Part of a small language model's weights.
Size: MLP 704 SwiGLU, vocabulary 976.
Training: a variant of SOAP for these matrices, 330M tokens, 2518 steps.
Each number is 128 + 32 x the weight over its row's rms, rounded and kept within 0 to 255. Layers, rows and columns count from 0. Numbers have three digits each. The size before them is the row's rms in percent of the matrix's.

# layer 5 MLP gate, 704x256, rms 0.168, rows 493-592, columns 192-255
108:168074110142097134102105102142146165137161170129146093140180175089150186155107157098093132127079156086089099154120145133095153105088154167070037081178116129149073127159177150132075116097141102
096:111108116109132174189082123149202155129108143125090119169219151179123127185122144197146130158088112146067098113151164163137150159129102160117127120095143157069135145119146109111128136151155131
095:098113135125140114180161125169132157162129113167133098137119143126171108138096106135167132082136100111105117087107140143113145142187114122147150095121160149157176065142141140139213175150176178
107:084166134106089151116079132120105155149158130101072091093100175127141183116147146130137128127122129156114161141131202160080144141168070164156109103130131088107117109151116132107116128142142117
095:143167077203115092196075121110116125131153110112141137094150120132088121178138105110151124141116149163183175130130097138154124145165178091120208037178078133139079104134083133099155157104134110
101:101131125200123082127120158142045137130156097170164126106161154087151174152127141114095121136133161119140138167115179111127151081185113142110037197126146081111142057130139161168129081184181178
104:140099091132157109145086108160093137100145140118093080152116105078122145127105086159147100148103083131126094174169183146088184160150136118156198085098116108136116134078076098186107132152113142
104:111132106113090115072082123132131092132101115152135133118110129143075068145136136069100179157175143140172086102133118090136091123113111155163165116137139099190137144153121144145086130120119091
100:125056169115134121162169111149079079156113097166110077108141053184118142160143119144135131148130124115125114116101154122096140137185083115072117124101079120147132111153127145127114042127102128
100:094145076086158124087113143108111122167212169123176074168117146093161161121140132088149056122058152104102130120190100114107132125078154143135134106145146155145088104159175108126143131124142133
097:150124159142127096124126135130111095096168242135167083122138158134194078126106105116142125148109156129160083104144075123125077148144091134089122130078122118155158132126132154186060107160113139
106:074095134168139131156147131120108051153112150171128131116122151121198099173128125100123162106167075112130201129077190122070111189167158112087100120170140127110154135127110128099149095144217108
099:101105156124091151097181119127108102164163172093073094208172114091143121164134162126183174159163132127102098179173154184087130103137158158186107142163161117173140150140154141106129125145106128
102:134192125169123157145112128109124166118123144113066113056111140132108099168131139099136067081122138180129184121117144201177124085181119122155122089123132202129129136136112098161182139165089198
100:166105140162169130136093119191169101132124095194101095088143098131075110129103174077152152140097146160160115150103084161100102100133083091094090145068155117113142140126071200184149138165132161
102:191082107112130146103152135086125096164085036096155139102192159120175123150158095111106082162083140097111106118144157114127142222090100150133118067153102131083132139096181072096096183080142131
099:158143128113097145106106130135135125121156142116109171114134151114078143150102141072168120147082103117156085161095130163181144160086054113112126136147138094119199120090170070113124156092080131
097:106124101099142117140115154171058173121164146128122162074133116111130127124109140161117091123078158104112127096164126169153150150152185168122112162075152129123169149103097141189148081148118102
098:159095093122144126139153082104148089179141132134108112099111105113143184120066135173159175130190171101196140079162130122063114130146087091114116117108124127144169131156142131133141101193085089
099:150099188139132115148108134093076097174162131178189127100108070112153135206109131140128138142143168103135087149050140125103137114126102160137157084126060168144157110130125133196115166093125075
094:102091118139148174146157116207153144126086118138148146061162041150174128141187096127105140134169163115166112110079131129072108148163105172144210141129118143126101139085159139139126131139095099
093:113158093142160097128179119102072100126125112159199101162121146133169156101188096118097113082130117100141144138124111135097154168110136072180088100156151123121062189134097088113143152097140121
109:104065172138092091132092160176081154106108156095170120134133120111091096149143150161167119140094157170178167106135118068099079070138132178157191132156120137105123156102142120129095101127135121
098:149093119173097179134074087077103073124121103184095105119178126149115164131141111139149128164118139138156132140139101126150143140106101084106095132131120088150177174110099130115058105094117120
108:096074117105122107067131165099123150131157124128180134078089123141123149126163136146153096160112090104160166083126223152157086137120118095137091169132153139161111147132162176191185082137165158
098:163122130072087114161080120172130176149126112081128087116115107223118074146170127113079106124118132152126124115179119098143153140186102114162128114117129137075106123089099117144147160143135168
109:179147157123165143083126138109100175111201128076139113110137164108168116126152109098109169190146109116151165150174115174156169094153104158097129103160142150129104203094129109090179111162128142
093:133078172069120140110167152118150108073134137105146127101120134139159113155116108074128028181166175154084143126138162167102150092122109078160101097112049152135150182118139140164129123154132133
102:183182135089178108114166205149074113138118085112060110172153157150082112159170178111132097098130169109098169170122114155140171151127103131121136150089060132155079145167135135118141155149150123
100:120106117134126119067125152152118126139123132160176128103080180091136179165124159090123167170077133129179137088148158100162166143140052131139107106131179121126110138117099126124102141150082145
108:145128117101116103126185135124100111074127191114103100171164121093179084134121134151110157103148122180093151133121119159092141136086154163109114101157116100142092103115171138124144207123111152
099:098120078180094090138141107065129105214129146109173156164097167100176120146118096112187158134103173132102155138143101118148124159141143166098179140128186159102093145072136190139126115145128126
097:100104120132089129212101150098146196134133148161225120107155093146116110187130090115099148123117112174163095109160119121132121153114112096041150173142106168102109102172094105132132125138106076
092:123123111128126095074189153113075144174175158127139202181140113194176155171139100134111117166100121135097103098181141112124049157202112133141088092134145150167152120114121164089158152180119146
099:099119162132175112116167113091170127124122135097078127158093132176145120135167114103146074146125180149156144036161123131151104125140190118128086166188161151053120107149124114125103160162130134
099:162105183138066138133195143090104071087119083135118116118115171106074145082143147136139189154121118182149163133122144117108144127126188146177139136089149184103158091169151124132140094183151135
111:131125135143166176113132134134113108139149157144147194175111164152115132186144191030149140135122082154134080149101102095123089118140080082128114074169166143164175112122193112105057135083103147
103:100099173123134095124105112156140075120125156115132147201068085112109131140125106131144123159099113194149105163111146120159117105108145147127134091149110123113145120159043122093123160083136115
103:124148084094134158157172072160147140168104163067153125131146141082185093087141100110164119175135139145159138165151165168176152159138159126108118097115161166088137157136148165159162133102146171
101:131080138175127203102145203139067105117179115118130098104104192100129114184098172093120106141143152148185135164159118086127162103157142150143101097148114154098162135111099112123054093106117130
099:148135110099144167110141137143059159147115133151154167117100152134121052130094104119137144103141083119143171150129098092077117190189136162145136121106152075103109155045136075101124131146102089
100:056133145139139162209139105133098124132122135133165095155110180067111094125132136114105102137090105163102099124130147145153118113100175099170087189113175115143147076129113099093156123136144099
097:144087117144113061100092117123163127148139107063159067141118118110149146095122131073095171118139183117151115132079145125113131130145162104122170114142098114123108178141066100075158059092143172
103:132165105165118107099168153114118106149106154164168093122075119110172151102139158143146127101173154086121124048180115104143166152164136103114117072164185094139101150094147098112130110181150180
100:074127151124070092091126152097119166097071148103110123167173116158141101145140183135162198168124103136105149135120135131031029112103139130145153085107133061059128161100126125178127122169074158
099:114144146122123094123158071154161106110141167125120106083092119133124108128092160135149049085129162145109175133206070093094142107172136128106100148117127103111121129133145163136177115164188195
101:097176129119098089105128127166175072137149113194146073066101088144144126122171147127173125154121081104153141171166106094136121055062137066105087157078129149144148119141186178179161109137141171
100:156127146138096135091031137145093122098082074149100166088161131165150115132139107102100116121174094143141151093157130170093117129136095121110151153119078157109082153142133098118176147165134147
096:124142123080048110131134119117086101120100160125188111158143173145116137135120142175109077136150146215127144108044141123204110125108189096080133105104128120102128181134151144111095119140099160
087:114117116099140126157151106114127076137163195109126109064118147168124072135134098121134174119118180141173122117152141161163119083167134167125079141119149144117109170159102115179147118129156193
101:034100171097114090127101084172126080085108098177125149163127149137149113161169148151092114121138156100138157136098121140169180171154108160112144113125068102127123173126093149123148108137170174
091:086189133129164100179071150122112168118184114148187089116116160093099038153129131099192136147167092160167135127091117146103140174127146169140123139107112198167118102165148104116110153182087125
096:081158171099136129141106103138161111186161091144142135105096098089149193117122130150139121089128167123141123090126118095155132104103195145204126136177085118101137148111127151201136128153073076
094:118179139143197146085092135130133150105144137109146067084128183136130064094126146124138128098124156190154146140161092089124105145156099107088150133144124181177096131145217079154157085115143205
102:120158166116188124129136159079130184171081102101124083147126140152169013170158141118147170090133110100122128088161094167130141174125100128056095130164105122122115096130148122122131127121133154
095:167133129154113104130142104084125136100145095117125162123107182171135137177150112127163084159158168072112144124142128088118104132146114151143184199081201123128124193116117122162109099180071070
096:092139156130080153108155159139183098146091146153178148089202184158116122159143148141081095156134134152092151167128060089133101100106144126093119127116107106120172127160152132165120186139124090
087:104119067137069084141116086155119116156155109167092144112147140145129128133164100201099084146131112183064133144105168123173130040161214129106154213162103136114111093106194103169109077143121107
099:183083112072126153144114117208145072110144139110097131117157142182100167178172103121139122157109114135108166149144084060137162171105129153178140105123084192154078113071152141176181097113181142
094:102121132122141091138126069168094112106101104157092119180125181122090095214148140173154107164107122089087113152196150133108121141159141131152140056095150093100139121175082120206139102101102159
086:132121120176102114161139086156136130130172126126159144116123110070122166102120145117196142147091174141126119094114073104159136110177106130108071096149110126150082138169153090164148159112101180
102:110162093114118130130118096147132066114076154132099120105106156124151107106070152128057134168158132118101164182127155101115165128114126050072162145110095153091093191195162096069168162138140118
112:089113156118136133122180091174067114110135111100067080171080117164068098154110151136158117120134127112080088144196171101135108136183173169155096150084200140151094120122166153069134192198123150
112:110100107143123183031129091147170146123104120224132142082124102132105122152207089058131109093178112166170178127141096146142155085105151137173112112114162151082106160127127089076091125107153139
105:119157111135097106136119112134094164108135139159103099129132143167127180183136143136091164130174156138074144141158176133114141070153113190137119158140091182126121171141137128072172106106130074
108:095098145129124090089117121148082108154143185143109107160154121083174159123144079139144164139090115153110075122179168135137158084105146163091100130194085057117097128169132041154137164147118147
096:166110133115102100119119109099109112092112161135086115098074126000108084151144134110155131104154186080125143082086174101085097073114117111155179152124120131133082157125123122180094111131166175
102:086087131105065180106148162134094171115109182084097103133145137167107151140122113148145053124104106188124143117108093147090131166096099197123069173145174105114093102084177079117193099064181164
107:156126125169076070144122065166141098130136136105157132138089130145177120201178083101144108119171141137101186187134138148049152127107183107100083143136124075116145128126110188120124108164127150
099:134068156134156138139112137163135115194104145120103189193142118171122081143156121135151079128134030101098109155149120143106082109163111131170154122132108142146120129170083091118058074191132095
107:152127146181126128127148107132139146117144158083145167106094209205139183144147119144167098145129209173176165187157078117069113180058119080143118125181166190141134137094101129109123148091117106
111:108117137101147154128159078075106135144119141169136079151161173141122125112141101119152124125196127145153138113137167139105145078136105183135103146157118085099150184123128117119097156132127172
092:136114173103148118176056102146145119116142157083152138155170126106176158150111133073069123219139123109163135147151083083080129123124151089134150156092113144136151101094098133116162117078059147
099:135135135151112143097147165142156122140151115079065153097107132075106079105124101164107148084170159111170141132168119117113142114136091158131135147095179096183127180164112119174121143066188115
103:138128118130094115083134032112101113205128141162117089093095143159129086116133126164066115160136119109121130151136113162131154152111089240134140188164191076176119157129128138139177108191114115
105:146115164126100121111130135151095108124135138183104107061105162086137102171179113131104159106141148084134105098114154077097130136167142058192157106101079111203166161131111129145077101079059147
094:162133146131125101131095161132093160139107181133115145177117130153125164160118175140127168148174061103115131141145122098154131129120139128036143113178112128110145151094112133080161125083142121
101:106117173100139118098137122126098140122164138081088110108126126107110168170121109134127194137122120045124056106169150100159128115138072193102137123129108129189121070137150095212076120163126181
102:109149140154097092139126166171101111126106100160169091144185133043146157104115121077078109137119166208113131178154143144131093136154151148158154191129123158149117098112137121164085127140104165
102:156128140152137069154131125145123080150179123124128101084137166136128129131097124152124106122125124175094242172092144110135149150118190150161068080062119125085097183100123115155095132098154161
097:041147099119121185139090087168151079154112108135181109111144155203120171143115201138073070123167160136102109100141132159161149111075125128105084118099118128114154099115152138101124106107133130
102:082120160144128111133136123121136121099143100119122104194138128072128173141107158145126157054145175116161122110186121101136075059068137140126135114100097080178141119189118082174100082088102157
097:128080113153060126101139143143193115155120153085140123153135134079106108126121070064099067113147101110105162104080132154108134102104131119142159115113088109115116146137180065142117194138190098
104:158199104094150146114133166149126110129195176138182169146133118089146176140114102138147104132148163160121186138171183131142138128132120136123147071099135173197163165075124115140137140156084175
092:133149150183120148153134124174120110088114111099170104109073170163070139134124078135120223181137129136127139139193163102090191103098117122186127108137104157148169065113145129134078113122112110
095:159130105154095116129152153085138112086096103110105093099105080122146077127165041121148133148126162178144123225097137167068116124118194198130096144120124121110150132140165142142162098093134096
094:127179137116184119132112169140129112168186146097104105169106167154119139128151203149134174083099152166074177135181195138140129117133104143134117125161100119148102151112148110150041121237185109
115:200127104169112137162085142111150128102120105114100096146069148108110119135101096141106138105083119061151114100127102120103164136136136144185159194167149111119081175138129116132102153101214089
108:137215115165119067219140146140057101106151143114167186103090072127147120134131152173080056189158155085068105125124133124116137119162173152122161131154146135137071117127159073153166063133094139
091:163186161093102095139174158120109186114094123079151158091101046123109161132151085132152103080059155107150067095139190115135089137166097114169154160093117143060167097116131149080081070163120094
107:048161074108121132145133105114048152141104163187129100186087174101159128125102138127198166106157087101172129120162118127092089130099145142166139121167125047172135126111182142128115098116119163
100:152150145144135088114137141116064163162119133134130169152107109107102099033126117191144121119159146141058102171119102123192118083121149128142103157168131108100178134123143119136113131113093149
097:140084162075136128084070162169094149128149120138159112112140083129170167124090151132145190091161163213183138135206088155088143096141115139076121146148080122177137181117122140125160132171139201
103:203108149125080177136108129146094155092127141155092130108074108071131167164134112138208172161100071121143133122056139122148099129174170179101165111156135089105158143088134163151077117127160114
101:154097119114110084116122132141091197105071069148125181138194129125130176099115190138145062101105147069106183120095142114148115198130127109183136156106100114094103079109099159177050104133184114
097:181117209125152125116109142148133134167177157147146209129079098143137164103166116140083147171135118088070109140112160119117130088152149127138116149178123088129147120075137159145100145132147109
100:127204161146119155124061079172142107163118087101130164069175065111101114163132096164143147129132188081097106112150141089133138098093097095134108142122075150170125146120155095148124138101147140
096:156116151223142059126109176073132172166127129117109101151128139117157104192151169121125149142132099146157188105125076099116130152141131155090123116160127117223154096143078101100148123124126137
102:101050103090138160198102134140136083117181118078137201127129139139169123151155117190116163146141124148104120127131110129173140143093094171186076140088108174087112156153131126118150159171099115
115:115117117211149125113082081133117085120121112182153140136112070070121150135059134113143138188121127088143165097093108136089122199101099207167113087114108108153179193165094078141112110099104153